{
  "num_hidden_layers": 8,
  "hidden_size": 256,
  "attn_scale": 0.125,
  "init": "uniform",
  "doc_mask": false,
  "max_steps": 15018
}
Each number is 128 + 32 x the weight over its row's rms, rounded and kept within 0 to 255. Layers, rows and columns count from 0. Numbers have three digits each. The size before them is the row's rms in percent of the matrix's.

# layer 3 MLP down, 256x1024, rms 0.0167, rows 109-217, columns 768-895
096:159170108140169167176104118134075068122202122089082182125151203072123172116129081192116166096123161167120130142116219111176152150119117110129140141193120147132102125138140115150125113127067118160085199109128135122121093108125138104035151144128110120101145147109093128138157172140188166118108078133083124141122203137083149095082194186143077169172159141092091078116108153159106099126145
106:122102155127114156174105146147141093117207126087141080103089153140127137182191121174161106102117114133047141161128098084098130166112038116158125116099155126199106154121144070141093160097070141166103178077125128184144121085104133139081108088112152120154179197170142064112171159177120191118117128113110163116151146114025105106099182092099079133175158085118081104163128126181138133159157
102:100102194132080102100173117078134133167130131087121190204144082148147156062103132119145173113171147149067118176106182130127161111134110116122103084058156115091163066129188108158098149141147171077147170129101104043115127094132128126104134099134187128171125104086123080118122164120152158107140115097160140159099185158144112138135122119179159123159157094125105137159185093125096115133083
102:131104125154116125151109156132142107163152112102128108118115112136097087142124111134121077167160113071056113093119064110097144123153102141066099080087056097105123144108096132137118113145099055216107172120098122142113169115162072152131171104145083128123148202139176162165156105098106089082106132140163126116111167106176126153092095042091051168167188118082118122076133124132117136100081
096:100109114134133122144137177113142189173142120112183135195117113131205158112118086126125143065115131141151141150085146117135090096094099110075157145176193115102132117145082102165142135147162093120081127133112112174097194115137083124119183103110179158163115097104135115117062152137130111093142164063120226121113104138126115128158173163166123102162058177145160147139112144163096149166111
086:092108095188111108094058098189146173168101081122146090090109105148152131130115141182157156177128120026102119167153080111096214092128099094135101140129084123170119170113062112138087125108120117166086168170105144095111188113171147130069164080116077063141161168107087110130138099116086167134115110170129138125157168132099176099097161113159096176108134081091100131123156131167212125123153
109:134097119107113083139126102170168133074131095133128098149089129127081137112114132099147129090075089129096071106064128124109049120084122150109118140177114112136101095112062074119104032135127148160110149110188171154147079120110190095079095125163143156086093107142118091171152125153099162163157131122089207159152148084073119086171177129109165114118079129143101099175170124207123131144091
101:110130086117208119082095115149129126119128110167131142186143101086136127191180163133162128119146178162123139082170076122148130118178102157149075133108141112040129124169139159087145112129160191098142101142136140141109199202130161158076144169067100134065147173141162105186101093101079124156168150097145104158103161115154125137178124138162102128088127137101112110162106132140136151106175
103:116167182119141140129152099095146092152116115109110114133130048093124096130111126076173133084125189101102121156112064144092187123106162145181140160153149099090091114147144126097202162164148111146153094199127095144130143123097102142131104150160186159146102129117132147144099120121106131148157138108133148156148154134120091092154121169114174178085168124154159125138124184102063122148059
082:141096117091147071152132080165121134150093104072139101195127156090144192089071093194138113092162126141080093169097127152170140137091190167141102136093179145163084051113130164158162107100091135147117139114119126180099210100118135077099108131212165121162154086107066070158183126176090108132109161085063174124087149112114088078119116130140101159104093104131140123178207161158150144134101
113:163159065149145100148122099155170131184151148099147148160151163139168187137185091096087131077085128157141128159128133138120135114094155145103133168142115142096100173148153136145124076107138081118117109141084105128090092090083180172134094077115063104104183160111168044113149127161095111135085145129148101154106157115072104112138108110133137124208074105130144117139166100116081172151170
108:089130076131082122114161111115162111152163116105121146150125128107146091142155069146098172121150176155174132127092125122175144143123150198121128171158153158140116170135135173127161064092199168086112075187080122160090119170164149150198147151139167122126157075116121077140066138118159086141123146120182131152177084189101144126135110140100133089159116124118081149123110131098127142114150
103:066070155118098144117159128118094136147174144127093067164180119093092043130125100182128139132116188119169140064122118125173162181176167119148136119194182163184146154099124155083127131142103190087123106117121211190117078155101125057119141157126135157099143094137082095163127169146129148123167116132045144130159165082112143109166151103102096128122091141153095099082150164101115133115125
099:166168107144126151134109142178159126140055109101135137106095126086109125134135143121114130151103086132119119148108107123151134167158205102142156124170119160095082107135104118165064156082147076116131158171107088154093085129076086171164104131165095120136129182152100145139153151110129082156094091228124118119152143137113107100157113114106128111104086108104134125107084089135129125155120
100:068117135100121174142133127095152150121117118086152105147100136120097127204117122156109127147148121098092106142179113097176134122168154151137108098174159081191141121153083092118088168110102109205164115112166107140119114175106100114149191158196122097111081098158060125129141163178120125165102111121089137072173152090113116084152100144107080178105100160160104171169149154099143210128127
090:179112059113124142129199180140115172150109099129147205091108131111122147148121092189153105123143143161156121151135156143138090157146117181080131155114102157116168121126043170131104129159118085151153061100072177130191255123144071135179173123155150092133085131147158144116129180190153136143107125101050095143102133140119103095123070111115097137129078084106168151099061154069121129144133
088:114099091122126105071126093076107093120097114139150123173139127135105116164138127137161145100079126156109154121102065136092109103172092116141048163055155134127164151187081154153105029177116133181112071153124126153147109172144094108070126120119134135163166161118187094148120117195086128129128138119105140091090133115187158138157103136129126142141097142107118112167162139155110175119163
095:120120108081096200089124120169076125161117148155087171111140124111116156130103169132160104162145161129107114170129077131103178116144130135144178181117111118103131125187225139079193137161131165127168110157112096088119127169157108155147134132088190109170143113126174200118118098145112162106110141134149066175101149113148094163135104134151146144038186137138184114119121157054097077137167
108:091100092071097162138137143177109143141080103144117139118105179047147148192087146169084136073113111164071057186096069146152148155149162112136153133118152139112125133120108131176179159130155097213138098126165106156077122122095128110100131137098161174164146125129101154126143123158131062139128161081078151119143153172137110116195137174106086128126078165145135139132120110177164154114142
104:129134196150153127185123133126149149116139193170129103111113128146193140150143140152033176121171125099121169128157135141104155102132081102143047092133092141128051202107129153099095109128104088189149111144105098123114170107100098153073119143103093124132174125121159140109139109149058093138129132131171165063123097175101125125104142144106131129168128163097112122145118162091107136086131
101:114152115093184158147118087145161170081143111138111171143135098167115068129125081122160154123067157098136113139170088081095137097103112114117207129132136112103101108138108159117179132158149156117110153123099160136105215148085132130138147126150105143127130140181127166149136125089086169075202111078144113104178146124122170094075145178111127151094118145150122162059085124100140146130046
115:104110120163057145110182104107119076130109144111104114114099132082168099130150108128103152115148140164172073108133117155191159174110123104102124120151114103141161175101151147153108135169114105131131094152116071146119156179136130130132107111118164153121184121086101164090113113147061161105101163171100133140134134133113134139214140107075127121132133198115102082109141122119098148149200
101:112115162109107158121138141127053112145112129154110152085093095085113095149110122121151202107155123069134122115134130069143107106116122151132148112175129148147119108088073071103088136084086118119134130083124127091167154155161122103086207138133173156088126033157086150059130150187112184115133063125089121100172114136126172071118103139087116092118087150134067131137081140096135114087128
104:113116161070107150155133189101141147168173174102079087138104218101153182145136139153164099125182112157115144170135183153159104152167110168148144164177152174139158106174185070189076190084126184166136122067178115079145057129139133085158169153110154165137106109150127126106125165183145171133092123120140119116087106177123159108152154161171072142138159185162084134130150130129125127141120
115:149187208155121177140082158115140160119116165146088084060108154193158099161180147129160158176077090076148173114083103072111133091134095131057200116165080113179166144114132090173081121140166123156090164159205093082107096174144101091166079125139121121191104134093097184113086066104141115145134145199147081105127070135089145114131098110158096066127168177147113161085123104161158096149098
098:073077179107160197117088154136137067096123118128138165110067100115132176153138140134147125147145144154134081128060123110107099123105118124082154090112194118104137102097150063186139174139121157136139162123123111130122149135136167158126122119097170122178172143177100128071097090168097135104102137122116141156127145149137070109146155162065166114155083164163091159149125151166102135134127
096:134145080149130158165151156099170124121109100182174164093092097138171110162148168185148155130112115149131094168162128124123115157180119082144146107150152112097162115105086154142125115174162078171145096115148118164108118129111114099123145181142099119138061150134138164136156145144086100119173132165086135141149142145166103129171071141169178135113123143110115086097126118141108168143073
081:079105185121105109088113107163143134096079143172153133135123167148092131126110192150088093141088128123074127136171083130064136114144060074115136097120084159047127148147093119162155144132096119140102163064124072155126107081089179127109099075095109071125132161136132144153149095113168085112138130120160108178167101074157122163156148059144163076132161177140108136134127102157114130197156
088:131120108104128139100080149120092139129137143116155160124085131148087149164132084077175113119134158140142131116119156181055094108135109167145149169146187211092160127175086117138126148124122098143145079102146154114165177048123129147190150103120169152148153140157181082121126199184173132076064125121100127132148093130115160070156081188148109119175126123144137146150134096124125128170104
112:156144128128093175109134177179138068120107093137153105070071135139167174127164136096099099147118116174126129154099116144083131158139154154142168120194129125132149109154149105163139214113147142149154083099126182103128156136078131127170086184097085101160118138165136186118112104131142082163102135173092099080104187121148103145095116111139131175146115106134136139135160111066136079139144
104:112105088148103115125136129187127146143125115134146134151121135081105098126107128170144134192157113095091109138129144159164201147189118050126162155134144167077129153133112138175127114150134162068150135137073145097129098146146174089107155107082106185132181187091121094176090142063115120094181158167125110158110136151136160198148155066147122161159122134115122072078154134166138139072090
110:123183056239096154122148115101151135113164112105162091090174141124131118161144113125150139138070123182158111109083088129172132190114195101125135164157128099151174176117131120139096122117128086116097124163101110205142107104143151092126099135145094100161141126093115109086143121115127155099123123164076163142126203098089107138126115057150122178157087093103130147171155137140143115136149
093:116063185075126063191143114136135129105093142138154156141121137137101107108064101126127121130090127115147134104102130098118144142151154132101085140156123131166100104121117130168110100126076147151124114151088162101124205144159108087096126160159127167124169095145121111126115140172093181117125096148086138084108077121133166081111140137066131119180074178131097120103144154137189143043112
102:117158138170126120106141165136073149041126145092168089068105132136117043146149121130112088159132131100120150114100161173128110187113186087134192128153151116172148155124088105139149144104147146129118093134138097126147208147145080099175129217142158156145123122103137183120088086064184101139144151184159140107145103137109147109132118109167077151107188152125154149073118091126177105123132
093:147101142149159155136110149120102117151131168176154118111107119150167163144102105116125136113100110159158125128080171059120113110117105140099162084180133126115134117095116120092086158164129089156170112127114156094160139100107123138116131105109176095134094131190094124094105114154146126152114110145080172125101068103116108110103138165141172127126091183141119160145096123088145089154056
095:136133102156093153132117180142117104194146127168137130171159057090169145136102166140171109131157130128118147196162090189062095117165085167141201108115190170097175157123163078117130125096156142087128087134104109143082162138108072138133121103097083172157149191110155130086148153129134122108139179077159124157114098128163121138174157152161131118106093083081137129114169135122123145068155
090:149169128144179087118101098129159171129092156108093150154110156163136147154122121064112098139078140135126156140133109195097128093154103083086087154141133167093141144153027117129147116142099097140112117130133097131124255124147122133126117100059153067128114162104149139109099085179136159126100139186141117141073106068127150091092099092123088104131156135129184154108098141095084153165168
092:151087152140116153061088120173095046129094151147152162119071118105102137112102144151101144106094154084135151109105149152107147122108120167091110169128073149172081116111147113103174174066086090102137159160091142097101101132156166160110096108117068115148154159126094098092076088127146101089119135212176099159143120126122130125091127137108165106155137110122116142072116114143111067116205
098:136149121105144130149146156110113154117153097110118078133134114158170129107179219144165076133111071177099135129143119144131095130190176091165209107071119141123195093194205092096098118094246171082110125109162158123143107188111116127152108153111132153149086160107138133103121146105098119181151148172196136149085103104135159159158105126197104109070141126159147163106133082144179141170154
104:138085101128113055146140110131165143124113121134166138111129092149186141067140106125143163145109129151177108146101156113092146149084115149158076168106113180164132094133088145067115108161124138132147069155119114148146142166135115160136178156135133097135099114134104141092162159159109105137123143195082077055101138116127126173122124150163109115090171129107089168139140158075140122167108
100:161111055147149062195108169119107187169128111123201177153127119148144103114065114093060125167162086133137132124137164153122098131115116114062113103042153148117168133112096157129124134176130061162152158080072145106082199078085108141112157099174110171140141116075145118133156220135135089098097135097147114144144106122173166162106102063142092135168120114090157169111083135110130116103100
091:126097049119118168079125168122069017154135104122134163157137110117113105100170114162126109137184165137113155128171155110159122155131141201139150137075090137116139118163200144079157160103157169059123100140059075124091119186099109129190149109079088112139179149108179093131078170094119138095107182075157125144113143146186114209126137168137162154137154097095150092107114154123044118155247
115:110148156121148184101096156167112075151154135119070095178146139104117161114192181123089135167129140113155166121126133139201129118157185114121121063154170152128154097128169085131129143066109168122157119103195130151071077183094164105156113152071100106107139131156100117117134103165140144160124165092126075121062137165157143133130117128094102110136145140136149078120161164116100107116206
105:133172095114099139136121156147144191150078101134096057105097079118154119121104100184101124108170078097059152180111050157131183119121133167087148105126152147131121135104113133176168167138164099167096133166184126118093101105171072137154117141155162146155134114085151160141173133103120093121121125123090133054123137148146139092136113130134118121157103114124103148134114090114160100096119
095:093088171105130166118197116112154194123120109128114144133086147106126121136146092121155117126154119187156171138108100064122150162148146095115156124154123136153156121144148146169127108160121164081077078114088150136142054182144171123115180133134213151109114069152102108122152139170057168179134105133096132094100157129129164107167102077091130111116091126148117128183160137130101203124113
091:130132075070153098181160110121122111121105112105149161161137140097100100113115119158110154123125180101130175107125137127171144145138186125124115129146111181132084128166149165114153100113102133082104144084148127143126206145126141121074171104193087170114145081144070122161166192167097169142151123110143127161148145107141188154105171121072127197183150159133144109117066199150065124128143
089:122059079112075140115123125150149124130088131132146109116116126135059052165101176125117101125055136074137095092175122147097129133078131121158109178172144110134116108099097140139081118138116107186130127098125179129123090092119122076172115120139112120092062090152141125119147159097117109087135074124096102155134130132106092086119125159105131134097149097169153155130188161105190130155098
096:099102115211105155164099142106159076144174099124144109072110114170153132127107125127196099131130123100142098118135121154118127148119139117195143079113166092114148135115141120125080206137159158091143189067187119173172122071125159156094136093115095130125134142167129130096154118113177137119144141105139076202157174102098065125109119177162130191146155076134150156148127124137132148147089
092:116129047106139071107085099117159164119081115107077068157129197111100096141117182146154203135122125147135075169104092098200183089141130159141079124071124076146163133131192139154111092142126184198128092159148072148134118070197125107124117140138138091125119098105128137090177083122147089118157090149143128117122123129142090097101132141134101163130126166109081086151150127119184091150148
113:125159109182169146140114196092108146136127103147151086170219063098162137151115185142180104161111093141163121090090076150122100149198152157156130116112094109064175144117122117140085105143150100102094163117106168139138184095179088112099189115161085162183102169147194104085159113149156085086170151111142099155086150138134115121133138139171166140188114110124190127142148112139136134099094
101:176087127107057104112103108103137084198075174156075137174114145154143174146098146139167120112079132090182122118152135115098090130088073166163096149085155169149150098140152132089111142125103098143112116104109109144120135108154161071104099109132117164109120128115147167097167177134084132107135118159095108174094096183154177122139123114125131119117133134186101146126175120191137112155155
092:158133148118115085113117119133191103142091111113207114154099149134096159088114118118093116139109083093147169157148162120058117135082134081097122106138113225151102090080047135149113131066093058172101129132104122162115084063066140172107112149108139072078139098088131077170144142123139127131095108132115155090138129100134118135115093056097096123100093083097150094132121120156086096154188
097:129145056063227122158084169152071125161133175163123165130142102117121106166125147133113108129110137154106194129087136107165106109154110161089121164128123142099138092146148152112111049115185121093074103163148157123078136124164075143115098139146101112107085156091141150098165120127116129185155113111095116130100100096160123098128087168121128151144087123102166136117059127149179131090160
090:119129140199149140084094071077146134164118141101054154134143092128144148118111105171144141141133189123192178071151149120135166117110087146092123098115136063123169150124150087113136147178076130100122168150129066105131168196082099122056151073124089115108112115142121168131091097082121146076129124160138126141138142094138114162141136174134153105094135140124071126123087168090071141086168
098:106113105149107145123143081125071174121103100128152136087171103072123113165061153110206186143131119157074113151180092094094178129144105117199105131132121106083115135125107140124109130140111156150154109104111143085190163102153104054117149122201168153094100092151097183073147120111156155128125078096099121130157132085141148098120148154140123157075132109113064130145142102091173100117074
100:193145126137106122109155101038174079144137154137113152160089152099122134131074129128117101115104089155133108188078187174122136135108101120140117190107076134146186138131160163090140075136149083137118156132108123165153176110179165065105159125102155110106092142057116086134127090128152092186136108134173176152092133163191103141153125094190108147128150095109149118144166102135147129170114
094:177131212085117091160108150167189200142151126121122117142104092191098131123179147088120134134120107087155162141142156141105056111095116156141088114111164139129113140066109174101102121139108112088136167097151138129121134089149127154101092149126132126135074069177148073105131132166166081161141084119157134200178088196056109092105122151134166101149120062137159148172121135176149147157075
104:101109072118123177118125145131110151160119152115079137105104133147117116094180168091098122141125145127192182168133092147138142122122162114205120097153156086174142130147255132112174168123126161132131130149166083131063072112114182153194076085070108079159096136122114126057150123160143115119106159167153083138068102097130113099139101112102155110081193160154105151138168169098136149153182
100:141140101146117162117161139106143180127094140128070162102090067163113110177178134105101150083125120137177156052153069136121114061114170148149161125147088092144155184190112163148204185124119121142101150113126152082112152155137156193116071113097139185110078096128137111109094133140131127140093128178164111170170110160094128156147079153077137118104093155191083156164145176136104147124204
091:113151109138167120109153094102090144095136152123170092121203100152152109115121089091073099113150161198115165097138129138125107176120164126139131105121134110097212190157134205155124096139151157121171064124121135111115125168068104114175094150106080131135123104083186145151080100140142072155105173041110134149123125125136114184162100179173132139129110187121133130101146083096119139129105
096:147139069060122116136085122175145114170132138110128102097124195093132156140187138133123060145151127154073155145122128169140096065086133168163108220113105169146085127151133144115182090084135116134127096121119134166111166099200137147174138133148131078098114076135206150116168109138086133166128159107126137166153090135090136127110052136095167143137082116137139118154095159153158145180136
090:114116177164109174097181124116139120087136098150091124064138076137080136046144090107131165149141085126189148095170129115171149120128184038109141085154126141135149118099150098156109133184134116097076078139101112101137031183088160159145133154102149112098134096101129177126084139105085175096126086202137131085182167146161190110162124086140136111112116140135062129148130154136147116162205
102:148114144097068126115131089153100108203079134199145129115103165066127114144159217080075114119137096124162156108167138192115128132066137135164155213120103149101086148115182138102129096079137087115159110092134168141171130132147164136152130111120124128123110111181170157094185178128094106121134112108123069186133103214129156156085104125098166095120163128158181159169088110073120109137161
152:111177061155083185124130133120123102170140183113148126102132114088104113138149139138093034196145101129177179094135151183217188171190158105067192130124151121126172137125127116168135100152094099111080142156140087163099104138153120129153167142122110156137068107101127161075147146091136103090151177154132109179136126120161087162169075054159165107147171144096142163153063168104135112132163
089:122054163047121186135156064106141183101117145139167104097122142112136066146141123147160128137132175095130143076155148092122169161077048089129188166135090079179112060096129132129095152178139143056120123172102159055160077155138100116090174112169165146089136110172071171125123175106068159105138075151128117101192181098073137094107170139137126188096170151129132175073072121137101092156098
093:060067077140129116087095119147159155120101063162105168058110121119132116106082086117130153069107161151154070116038140026102129067049092143106130142119067099181127116090171131075067106197147129152159100125129135105145109124119116135084124113172170047116175124188094123139113121141137154179134112165092161064182169091122089085091163173128094118157112110105116157153132143104146115157131
104:135120140078112146136130092092140153072100142135139111082093164068073165143114172099117086131155134143114131121133067122128128149147074110142169103129113086074084180115075130146211139114118181173152091146180151106159162132143145122124096174119157170094132112156153170154151102137147103127109140103105127102134173192178114105153142117065075120143091214142098111193102088107137143128064
103:142119099147083155189085166165160149176139095121124161168082124090162189128163073144113157137142124123126119134141080111116179120147104133091090132148105180115063144123136174172102138149136081145098145168055107116114082067134153218104063070110125093144171158122100086135184159166076146138045144160127125137126192110080111111111112097078091096175122110035108087148122155114072170128109
105:127121065163194141096146089160122139105174124076121186113151113135122188060089090068145174165130096132094092150090114121119128065104155087088151097111128134061124122117085072159126095129137159147142145091109142086112092167084183147122134121120101160097126104113117100156080066139174150170109142084142128115113142117114154120093162117110068126147100089117119154130111114150184144097104
096:126165039101125128137154107149132123144134123134153103099154186093101068111124142147113116147151091086164159151081101128194197108092129094098120106085153160164109144078149154157149127192082118142137091156144075126120184118126132081155155090122126169119177136103049150162133112111063126153154090156114148089119127066148148104159164067104142190118099119112108146132093178139136131051157
090:120150052173130123147143105135154119170149115044103155156090124152116140142173104091152158121162122179121132123158092118140105113164143145135103141099156198145058147155175129122181151042114122151146181108138113137105178050142100162144101061122142086104184132130101060118122142141160221128093105160160106112126124143100199126086086133094107144169128145168032111189143152144092145142178
102:122195098118196154138150151153055192087164111145126155136148106176143142157146071133149174110126110157172148079120148081151111135125136137146165162118080107137125115192150104140058125180131123056135110080089130066218075146095129155143145099210124120120160171184085149172098171144113241162149136092116101090172134085074201094110126144148180137090137130176101161076063144116093163129133
103:146158087142105130160114100102089168086144150120149128072079191158184152143199136167109197105047148163148139138108129123154056149124129101165108152134087066151108140144093171108115132116134155135156142118161141108200145102138167097101059148168147086119122111156134112112194133127145166151149130120121122102133136135095115077090089128147096111123166172164083118140140077098135208191082
099:151146079124098151116099112158120024144114080136135094122118075123075174088105129129127081107121098142168099075097146104126142105156113143100141075157076130102092095108164132126102083185085077135126110134098098116141118107151134107144121116187139160151160190176095128136137142121144130112095132165069198114121124115144124104105136121111189130115127132074119086182117176117134057098176
094:130139159107090143163148156120112172127134164133133079139164144104131138171140129173054145090140169118070183099120126170150109127150162160085108114149156113134111130156172126080106132051175118101133180116132141174114126136133066174072089121109091129129110096107179128093109164101154100146096092078172166115101121116113108131125078149157094100157084166160105136133102144134175136095213
073:083150069145154159142079143150138156163156120129087089175128081163162111140138079164130112152214106146133163161151134113142170106160113123160152106132163174148110123138135083183065120139104178111089116162157092073094153121077096122112178150099109135139154125131092097150109146134101134170131133161127151108159126084072101131199120170176128164104124114075082149180119143119101115096155
101:122127158134148194063148121145079156084049143128078140139096121103118167140154192151152132118108130140105069125127083196141099119158133102112133123113134086061155160128113096127176113161104160106154133180151124103146179175128083182059107124117155177113171184136179169168126082114105115119113162156125117142093129139185120163214128160134160142085139146170126082102167104147063135108162
109:150129085194099135133120167102130121139114105109168110107131108125196142180119125163123150132140138139131112125166134125156163125213130099119094066113175113117101079076120106187084179097091134113162167112166135132109158084109102128135109161082093148110114102098131147141102109106209109130123135113104154133151149163133100122160087123160128078120078101064106138135089091124151098040117
091:100176032178164170144102153141137140114154147153162124134183087168139109179119136085144109094131129156157150077108110136167120088166165142115132137163133120091120122143118103124081120147133119136096122175121158078104167101128128181155155159148098128111098157155119136168112063088134159139131071085167164151138114069153141110124099128107144162154105124078132149126102122150090162054124
100:151145022096167160111105154092095117153105132149129195165104165095122176088142148151123155168100117206175166157107125156212071124130140146075083112110141182113194120123129176147169132102107061138114124097189090162108170107149104135124147112128141104129140118096150135129175122171155124109119139118115136099053091124203128134171142146135120104159097133097135049154099086169120134142167
095:110160190125157177103143066213134158171126115182087114124149136135113175083111141097135157159115117113156151093165097165143142105133119078122128044177132128056130145095105119138137147149120169102152129149160118070126149210063125092127120160041087133055129134137084144199119046042160123168122113114144078126082116106198147103139124099158088159080171124103126115128134129108121082079094
097:068131116148080148135091132116144116125120113189122057100142145127156102106080137098072090117173127176165117166100118139169187159142181133181155098156129116180193111106202129093099194175156136141133087162193124116120192145118168079099124166108120126151137151142101190102158124124127108150126121165083182085135182087168127101147153176154103198115123151100139158202143111089166080118112
095:131125118149137128146154109131147173093125111097162120138157136107129174122114150177089146127181112127130147151155090119153099102089156155156081081042101128181117199116129216079154140106149128118159103117070083137090067082163114145145124094183144085114154060097131134153076109186105106137137165058159127115170186167116170125132094139126138123113063125159093063112178127181119191135143
109:173206149150151121102090107099169095093165108093138090180077121128127134111162085154135152122116129108084131191096128076120072130140143182111155125110125142148123129136112117157181135068132118106080158127178105216091075110101174120123115129131122101127196129101085059156147132140130148138163215126202133112111090184094139107101132097097168082145145119165110113113094175179103163207124
087:109135151106129119112132149109120102134129135118152113115128107129070079114122104169135100080159160117133123112118187122126124102100120133130129158100134102126187135144069093165069187134098126116115105118108154090175162117096133101190125104144068070115119169123084114114118183109150155136116103148094181158159120103143108091076160154123133166136153085111105175154101167109152126198120
108:108185173212151155096100080126148179165141077105118133129091067130191136123128100083090203131119154099145121132126131087137140082139162107129129103161137084119105135119163110134130131107098079083156142109114131101155128126110149155110163097142145076133150094207087115138110099138105129161116141126173104103150155127089107112097121095088164116134116129160146156163103145078079161111073
092:124104183055210156114157098127135118062108139157186181182140125115094177095086165113131131166116091186124100173084126110131126133124117073163131132113127140089159098189124142143160141163107157075134046099109116129116221167070194055123111152108114120129138109105127081115118125205133124178194175115128107115055124138210122134162127167118126128047126126165141111123159129159152136134088
113:161139181138128111097117145130122122133116147150162108071166126127091148173145096125145138110082127104130075124191134130091126175097159162106192173130100155157146174055066139130130171077106082152163134085098152159215110126145163141191132085159115144093155177104084116070162138131156112091102118140081083107159139137109142053058161074106072054175123067149115170072100099133148154115143
101:141043152095173106133173139116069103068174120118207131139176101095106098091043133135115101137137167143096143106141168132121114145149125151154138118101123162146131124140112143159137154086166147114119073097059190067158167186131109061153164176148119171085116131135069097131062120113126126125129173061148134079099113108149169093126165152110116124148080095149096221085162142158163145087103
109:087106201189127183132095120113135110108162120117127124158137026104148130109118129138109136130153106096115093107151115120107125103104098081131105069099142030134081135056135131129133179157079123096142190069089141160059178101074112122045110056143117085151140115156116092143128140147124168057180164023125133135183179177105104135103165145091148080133117110109136102151157130192101192102085
099:051121083112172096171154108061141127075184115046115188140146153094189140145115145137140074127098153178089139172097108123128092193140103083164137140123158056138122153135120082128168174133148152151116135126150110179133025135086153115105115123118125081151104143129154100162169139157188126179174156086124133148124196052128096083140111092097093131160104129140157113148134135134123177157081
100:064058057130084126142120165128131182090117126176159136100149140194134108141076121181162123110193152195156122123100181085127131120146121110118116170134128127165109071097234186119107149131138149100109154135133137120157162082153067095132150160171145127142102088158104160153141148124195115150146091129109137131196139110152089143160103156197145111110121119087108138148095075126113129115057
085:143130210150138075134135139131152104103082153115149078138135119109157141125183179165146114143123134124089156140126105161145098171138171096150115097155110106153163125094020096144169175079131118146177115129151125137196090126175114153130154149087111085101101147100093147123140091079123135122115145164110110135113151136203132111083125114085148178143113106139139112099160150154149147170136
159:128100141133160126112117072141119086085123149106160113120124148091112138162131106145151124100094158131045040150078092126058160185130066176151168196129158084140095128115139125125129102154118134148160133142085111178172122099110090140103142151149145179155185163106130139187096083129115103099132219153099135092118192141089103075124163139162145141139148151126154131147146157156150137140150
117:113132120161135143108094181158129138166155105113203115143146093195150152186096122158148100183145100129132163157107094122147112088152130184114099139088116105131160143149159084158083175107177148108107139097108115083149189117169100131147161134135080097204106173128175136094041089090177121111105150086150144132120105080146139153097078137193164144130078074131140157142126130113174117133150
091:156162148097184166099084137185091177122142101130128129109129145141114174148157103081136180157110090147180138107139127134146070118069161117114118129161155149110170148093075097185114089163084121136164087056120117073106052130108130111110131133178126115131129066195099112123150131185164190156071132131098058095116105198164172140089135144103142168165154059129163165175138138152106171140119
088:116135115144134151134133142177070088121141103132101130096147118061165191116152133153148104139076156090098106066100128150165145135102191111116166139181081091087116138091132078107199189135136123113108142135146143119148073206116162126147129108102111146118140177125138165113119104078136148132148120118142082193092145083166138110138121109063078126139113133145147048092158130122127131143135
081:165175075089175164172092142110158209115158134097140134119158131197086125142153118132144150154162093082103169103174143087155126130134126157102115092095134135119136112122128144154073114134086113126116150094149096094099123078117095133151103098188110080121060074110154128153137131098209187143111122088170117109171107143107135105080078146151095136078195119145164132086050110177086173141070
105:138137203133165189105158130112117060148168131119100158084140076119113140091143130103165159135123139098088125148161128132084171074091111137186157132117133140158118128138114070114119127103111138126130165106078149139150099148073112134109213086115102179128139156160098133103119099124090146094129129103121141120128174114102138160089161163143141154087127094133090167123144193121146096118126
096:062134199142140119110127173130135136118082127113163109204138083089113109140088129138098154144146152147104141146131074084111146156166173146150121140149132163087141166166175150204097166115155186107114105097121089154127091166085122156134125125180141114110162143109070099173075107155114143158116159116121143149143148101099116106132147106086114152162111154126119119143114170132128159117163
092:124098074064156056169165161135158159109101142146122111160169149144109097078120171200189081156124091077126144160133147108101144164113113147109182132108070163136128097105171134082143113140193136159083144167136096152167175160197122140161177148141166135160128159101143137113174136074110090098179066155144104135120058073163163127101137090132084129085181116151141141040115092069167057154078
113:168117212113160092112119125095162088112169149114165106171139144108091084128138133080121088118081107113125075081131123108123133155118104126111108090095089122139139201085114159134146170141092039156126133062137147148184190115177159096161152126101155155123103154114075144113114100074127068117124137130157152093135116148164173133068164090091117120152145107152144163087105115160145121122130
092:122197144165134125124114153107136132126142121125108084109114123148108146124125154138148128115118129098116119157129108120156064148092131132098146125096125133094118097075109122096183094117160128127127180141174129217180119075154175136123101040167148094126172149097123098040144119117108170096175127082158163158165141115069132067078156089133162077147099144158082129148083150148143153149116
109:140136127131046159146122153134167105134193150130124065102193171175126139144116113132134053116169125155181155151154138157125147150101125167112141098136116124161175199131151140143126196116120105112077105150130146183123075102137159100163073136098072105165135098081161119088139159119158135120136105089122127099137126123133088159152123127153131137172140111120143113153149113136148102144204
094:096126155092137206168142102165163133165095105129114111064092108116126129169055143104137055144142100089111106155158060102073212168160126128175173163147152070119081146133141111165168185175113136169079135116115139128140167106186109070102145110121118195137120128137100163083140091095143105137113106191083127094156123121154125098117117154125087217117125132154204166154116124076173128114095
086:066093165116107136148145155160128152166131154175130138101115168118177149092129157145114161141132134166102110122127158099139047097126156080098167159207096160163093097106162132057125109108189112157125140142176150095136092111108125159123148112145145093112124126170103159122124173155154147154143104172123142124169116054138140136146117104127116067115101211135044044157178154160109157163108
093:135133140146173098128152100035130094142129132079155114204168132096113064137135106170153142121132121127089167137154124136178135151157158151127087113011125136089112132160178130156087129127128149086088171140110102173136171123103129093142136085189124192104139147089108119154115135036120128125135156078194160151102112113168149138115120118166145152108184078121088148157093145135077144133134
097:124139168153142109097108125145152021142152088126135149179148076150116150048108138065198127163125121131138145130131115096056168142162148197143099097139108127069144101155139133107177124108195161127110147134135120117140102143126209142157092102078143150125107161080136075125128132130153106130088154176157101133070166112140112118132121120157122110133180060088097145165172125082123051143131
099:153138156123154074089158113122091121065101118091132156087123121187125128110179126132105151103118122093138089136201193155121112109079170015087144095097096144138148132120046170141149074159076101136170115138144142129116132165107149179082124114097139094153168141110100169119152143137077149114104139183095123134169122129128117160119153083140122119123172158178135123069133129176169166137157